Each number is 128 + 24 x the weight over its row's rms, rounded and kept within 0 to 255. Layers, rows and columns count from 0. The size above them is the row's rms in percent of the matrix's.

# layer 5 attention query, 128x64, rms 0.267, rows 0-24, columns 0-63
size [ 95  80  76  92  74  84  79  94  84  92  75  79  97  92  83 100 105 100  74  73  71 103 100  92  75]
[[ 91 111  83 144 145 119 123 125 106 119 100 104 108 148 128 111 125 163  97  89 119 136 136 153 167 125  99 115 156  85  97 100 104 131 121 112  95 154 132 147 156 166 107 152 138 121 149 166 110 109 166 154 135 152 156 130 152 123 171 114  91 108 148 159]
 [ 78 112 131 131 120 116 148 147 121 160 134 118 123 134 152 150 150 138 102 125  96  98 101  84 138 133 153 106 106 148 119 153  78 133  98 149  97 101 124 117 148 118 123 141 180 116 154 135 131 149 129 157 140 111 115 123 162 109 161 145  91  64 116 169]
 [150 121 135 144 125 129 123 137 116  69 144 148 129 140 168 111 150 100 179  89 141 168 142 161 112 107 139 139 113 134 124 124  93 105 130 162 122 119 123 127  66 125 105 114 145 137 165 138 149 140 116 125 145 148  87  87  73 111 117 127 142 125 169 114]
 [ 99 127 156 182 150 135 138 100 186 100 159  94 110 122 168 116 102 145 112 147 140 164 109 138 130 110 132 144 183 150 137 126 124 121 157 128 148 157 118 116 121 136 111  91 101 140 118 110  77 102 127 137 117 142 107 139 146 148 120  84  82 127 110 123]
 [129 127  81 146 116 133 116 146 127 109  89 146 145 142 151 104 137 151 118 139 106 112 155 132 143 116 128 109 103 128 104 145 132 134 125 113 105 136 113 153 145 123  86 103 110 146 134  77 134 117  68 151 149 134 177 152 151 122 128 196 172 174 124 101]
 [ 81 149  98 182 103 162 120 119 114 103 127 126 127 132 144 154 105 105 117  96 162 154 145 152 118 164 105 144 123 145 177 169  92 153 107 141 112 115 144 114 110 115 165 123 129 127 126 123 127 134  86 118 105 141  81 104 116 107  96  79 134 147 117 126]
 [ 96 115 141  97 165 172 146 110 146 167 162 134 109 136 141 145  96 101  88 128 116 118  80 130 131 167 145 126 126 138 137 130 155 119 189 116 123 124 106 109 124 144 110 106  93 100 102 134 149 139 119 132 190 136 148 128 122 142 153 139 150  88 108 160]
 [122 148 119  88 153 141 128  88 112 103 189 135 161 146  93 155 142 168 150 123 125 165 102 138 103 120 156 148 101 130 106 112 123 161 115 152 131  98 126 162 126 142 143 127 135 106 104  98 133 165 107 141 149 104 129 128 153 107 130 166 141  98 148  70]
 [149 146 137 146  75 135 103 110  94 109 131 122 104 164 120 138 106 116 145  83 106 176 118 133  93 126 126 138 157 105 158 130 158  78 149 128 121 173  97  84 149 170 148 101  97 122 139 144 159 132 119 155 155 154 121 118 107 132 130 114 133 105 147 109]
 [107 141 151 148 158 113 136 103 142 181 116 170 148 115 143 124 129 102 108 128 143 115 145 114 137 163 110 139 153 105 108 133 136 139 143 187  95 147 126  95 146  97 115 147  96 122 127 150  69  76 126  76 125 110 134 129  92 158 126 144 100 120 142 132]
 [108 115  99 138 189 103 102 110 123 126 158 157 168 129 124 102  96 138  87 142 118 145 122 113 142 141 162 120 108 124 150 134 106 114 142 128 123 131 133 134 104 108 130 158 120  93  99 140 126  79 136 107 118 149  95 203 176 168 144 138 135 146 123 133]
 [163 139 124 164 111 116 109 107 150 134 114 122 155 128 110  87 118  90 123 120 192 137 124  85 134 140 116 152 135 129 119 147  95 116  81 148 126 115 140 144 147 140 117  85 153 181 107 136 103 118 117 103 118 144 149 153  96 141 108  78 164 148 124  97]
 [114 113 140 140 123 144 139 148 165  99 153 136 131 138 126 118 137 127 114 124 162 118 116 104 123 133  87 119 133 137  97 163 128 130  61  76 151 104  92 150 103 106 113 155 123 158 170 135 142 112  74 131 149 146 117  68 129  92 121 143 103 122 155 111]
 [139 147 123  82 136 139 131 140 117  83 101 158 137 105 163 165 166 148 133 148 135 137 125 121 104 106 124  97  95 144  90 105 127 106 134 136 161 109  86 112 160 134 142 124 148  82 134  85 137 140 141 150 125 138 124 107  90  86 125 135  86 167  93 114]
 [130 128 105 134 126 149  92 125 214 169 150 119 108 104 107 126 140 123 115 138  96 130 104 123 145 168 140 172 123  91 115 157 129 158 140 133 127 100 157 115 140 104  99 109  98 130  96 116 103 144  71 130 165  99 127 112 126 138 132 143 142 152 112 121]
 [137 117 184 155 126  61 129 129 134 119 110 140 128 163 102 112 148 123 118 126 146 122 148 138 150 181  92 108 111 127 110 170 116 107 105 135 100 128 170 108  94 118 105 107 123 158 144 115 104  88 153 158 125 149 137 144 110 118 135 122 117 114 159 182]
 [126 157 161 118 109 100 110 126  65 132  63  85 155  68 145 134 111 156 147 157 136 116 141 151 156 120 154 120 114 120 144 108 144 123 128 145 123 142 144 115 136 121 165 143 151  89 126 128 139 147 128 149 139  94 116 122 158  86 108 121 119 140 116  80]
 [116 111 143 126 113 151 131 118  70 156 104 112 136  92 136 136 143 115 155 168 181 173 100 186 124  97 121 147 144 136 114 113 119 137 152 124 114  84 131 120 167 142 150 124 153 122  82  97 143 107 101 116 158 118 144 151 132  93 137 126 102 104 118 119]
 [128  75 122 146 137 131 126 136 164 124 111 123 122 141 124  93 135 151 138  81 122 130 108  85 123 107 139 168 143 123 141 130 115 183  81 106 166 121 132 176 100 120 118 134 141 103 110 119 108 145 119 154 110 148  81 152 141  98 152 120 156 128 161 177]
 [ 93  71 159 131 158 111 116 149 125 107 128 150  96 118 145 135 133 160 140 117 101 139 113 155 155 116 138 104 118 159 132 102 122 103 116 101  99 114 112 138 153 135  64 172 144 159 108 130 123 130 112 122 116 160 123 102 139 152  94 116 131 169  83 167]
 [113 138 111 153  93  77 131 157 164 123 172 143  93 135 166 104 141 141 141 158 123 136 151 135  85 146 136 128  93 146 144 146 144 127 115 110 122 146 131 129 112 144 118 136  77 175 156 137  94 145 128  78  96 152 117 122 145 153 116 162 166 129 101 122]
 [133 156 119  94 117 137 146 145 131 139 119 123 104  85 110 151 106 130 220 132 107 110 144 155 114 118 119  89 113 122 118 136 147 144 148  99 116 119 105 105 137 156 154 150 109 119 129 109 195 132 152 128 178  97 128 145 114 140 122 126  86 110 132 140]
 [117  89 153 149 114  89 105 145 172 122 137 131 130 167  96 144 151 111  91 125 131 138 136  93 121 146 121 126 144 116 144 112  94 142 111 109 136  94 107 136  91 130  90 143 163 152 174 121  55 111 132  94 147 131 131  89 123 147 110 153 141 150 109 138]
 [ 95 126  89 132 160 118 144 168 120 131 134 134 102 177 125 129 180 134 108 131 128 149 194 113 164 130 130  77 139  87 115 122 138 127 118 158 126 140 114 132 109 169  66 137 127 124 159 100 116 120 100 131 152 138 153 154 117 152 131 134 112 144 107 131]
 [157 126 157 146 143 120 164 129 150 150 141 169 138 100 152 119  90 110 115 122 146 148 145 146  95 152 135 141 117 155 145  87 127 124 118 130 140 132  81 118 129 127 148  89  80 100 136 116 161 123 130 141 138  90 152 141 140 115  80  70  85 117 128  88]]
# layer 5 attention key, 128x64, rms 0.244, rows 0-23, columns 0-63
size [ 84  81  80 102  69  95  85  88  92 102  90  78  88  81  76  88  88  84  83  82  69  93  88  94]
[[127  89 107 161 156 116 120 120 115 129 112 105 145 156  91 101 138 131 163 108 106 162 199 137 166 147  89 102 186 112 164 135 152 128 138 108 120 135 107 101 149 120  82 143 113 157 138 142 128 147 128 132  84 144 127 110 104 121 149 118 103 122 127 135]
 [112 150 104 146 126 132 163 141 113 175 129 116 148 121 105 121  80  88 137 154 120 138 129 171 143 155 107 117 111 120 128 140 101 162 115 134 130  87 157 115 129 132 100 165 105 147 159 175 166 133 138 103 125 147  86 144 138  99 147  87  89  91 134 120]
 [123 142 131 141 124 155 125 108 165  95 113 138 152 138 159 100 145  82  94 127 153 185 118 179 127  94 143 131 104 149 128 151  85 129 135 123 108 171  98 169 149 113 175 121 129 104 116 110 126 136  86 125 157 117 120 115 142 160 116 146 122  95 127 103]
 [115 117 160 166 171 125 133 146  95 133 140 123 118 168 133 133 148 134 127 149 120 135 115 139 177 130 160 114 112 155 174 127 121  80 114 159 137 154 142 122 171 145 162 125 106 101  89 131 124 108 109 102  94 119 132 102 112 118 100 104 119 179  82 105]
 [154 159  93 132 111 161 139 136 151 166 125 133  97 138 171 149 146 143 116 106 125 142 147 137  88 135 143  91 169 160 129 123 140 130 101  70 140 119  86 142 133 108 104 128 115 161 157 141 125 188 144 103 144 127 145 106  87 123 132 138 165 146 143 105]
 [136 131 167 110 124 172 143 119 184 129 101 113  95 162 152 153 163  90  92 157 103 170 116 137 119 171 136 144 112 157 120 139 139 105  89 143 125 168 127 100 136 116 145 152 119 122 139 100 137 119 133 121 125 136  91 132 141 158  74 126 121 108  92 119]
 [133 121 145 107 114 111 138 117 146 170 128 123 106 111  97 117  77  85 137  97 136 104 127 127 144 156 149  80 125 130 161 126 154 117 141 132 105 125 145 144 146 138 117 102  98 117 110 148 169  86 166 108  86  84 142 148 149 152 165 106 161 111 103 152]
 [110 131 130 103 120 146 117 123 122  67 194  75 137 117  99 166 139 135 128 143 119 145 122 143 129 100 124 147 109 112 103 131 134 174 160 165 155 111 157 139 147 153 113 140 134 105 149 117 164 149 119 155 193 120 116 134 143 123 126 115 153  87 128 121]
 [125 137 135 113  94 144 110  70 134 167 126 147  99 137 128 127 117 143 101 126 143 160 130 166 117 129  96 123 164  95 159 103 139 110 128 104 111 172 105  73 110 125 152  77 138 101 124 148 124 113  97 157 123  74 133  98 134 161 135 116 120 111 111 121]
 [101 141 128 142 129 128 134  80 160 146 113 133 161 148 138 128  72  96 134 119 166  89 130 100 171 153 127 131 136 143 156 114 111  85 149 128  98 142 118 176 131 136  81 148 132 124 151 134 138  81 110 139 116 127 119 164 132 169 121 150 165 159 124 108]
 [133 104  74 122 192 159  99 131 132 125 144 124 134 126 130 107 151 142 113  83 147 137 105 106 151 135 156  59 138 140 144  89 142 128 118 123 147 127 115 120 144 142 162 147 104 101 141 121 112  73 113 134 136 139 117 159 123  78 140 113 143 143 102 158]
 [ 82 136 114  84 143 130 103 138 121 109 128 169 123 141 142 139 132 170 117 144 154 159 134  92 169  97 126 110 156 125 135 152 102 120  84 201 118 129 173 139 117 134 139 123 157 116  92 108  85 140 124 138 162 135 141 134 123 104  95 143 143 137 116 103]
 [110  89 158 129  80 120 148 157 139 118 144 136 104  93  89 131 125  95 144 125 104  94 144 153 137  76  96 129 103 157 125 150 101 138  81 149 183 148 116 147 147 121 158 126 118 186 135 111 128 138 128 144 162 124 101 117  95 109 139 131 128 120 113 136]
 [165 137 129 176 153 131 172 124 118  90 117 154 145 147 141 151 117  99 168 132 142  84  93 143 105 148 140 114 133 131 104 134  78 203 119 158 133 130 112 116 130 165 135 113 125 125 122 140 142 176 148 149 141 121 150 127 106 129 130 144 115 113 176 126]
 [ 98 161 146 122 121 117  95 155 177 165 138 114 109 108  98 151  91 119 134 127 107 118 147 105  77 138 142  98 102 127 126  99 139 111 152 150 154 159 118 139 130  97 101 138 148 103 124 137 131 131 203  91 134 121 145 137 118 152 102 124 146 143  87 153]
 [ 68 102 114 169 170 179  97  92 137 155 103 131 107 168 148 128 128 137 108 132 134 155 187 121 131 112 122 112 112 139 118 133  95 117 120 116 105 142 142 154 144 119 124 119 124 152 166 120 111 102 113 152 100 100 157 129 114 122 125 167  93 101 115 152]
 [155 138 146 150 117 141  94 113 132 141 121 133 166 110 186 130 132 121 148 178 159 142 125 106 121 155 140 172 131 109 130 120 114 145 118  77 129 117 116 145 100 120 134 139 163 105 156 144 149 136  99 106 141 127 158 147 117  97  93 128 174 118  98  65]
 [108 118 134 148 138 108 122 124 124 110 144 154 119 138 147 110 149 101 129 152 150 179 129 140 133 151 125 128 116  90 110 177 126  74 130 120 138 128 151 113 168 139  73 127 140 100 130 131 116  88 147 106 113 129 125 137 129 162 127  85 165 124  49 108]
 [116 130 141  94 134 117 153 189 125 147 105 137 141 127 124 135 123 185 116 111 111 153 187  80 118 133 115 110 117 111 132  93  91 139  98 131 136 133 156 120 155 102  84 171  96 142 125 119 139 108 140 145 111 150 105 138 112 102 145 119 124  86 156 158]
 [140 100 128 161 143  82 122 140  82 126 122 120 138 123 143 138 167 135 135  76 180 107 126 152  79 151 140  96 124 175 134 160 137 164 123 120 114 147 129 123 146 112 161 151  73 119 138 128 130  85 153 106 106 152 131 105 129 132  99 139 115 157 138 129]
 [146 141  79 138  89 112 116 135 140 123 129  64 119 162 122 136 175 126 112 100 164 120 125 134 109  89 115 128 110 145 129  76 168 133 129 116 134 120 144 114  97 155 181 101  94 156 126 145 135 146 113  94 171 135 123 117 139 132 146 144 111 149 154 156]
 [152 124 108 122 128  78 166 104 188 105 118 120 137  99 150 110 184 114 161 143  92 134 143 144 109 140 124 131  96 129 141 121 156 122 129  83 142 131 134 109  99 159 128 127 132  91 140 137 163 123 120 181 127 143 130 140 132 149 129 165 127 168 120 176]
 [129 110 110 118 136 137  88 174 104 126 159 163 104 141 114 163 126 117  97 145 101 155 163 125 108 130 161 154 130 138 149 119  90 135 127 148 124 110 131 144 149 130 139 111 112 169 147  95 117  82 163 112 138 146 123  80 157 131 119 165 128 154 166  75]
 [116  94  79 138 112 172 126 115 133 131 135 119 119 136 147 123 148 107 143  65 106 154 163 137 136 187 129  92 117 106 162 117 116 123 131 128 121 137 121 164 121  98  83  96 101 100 146 116  99 180 129 137  93 133 118 117 139 154 133 126  92 148 142 108]]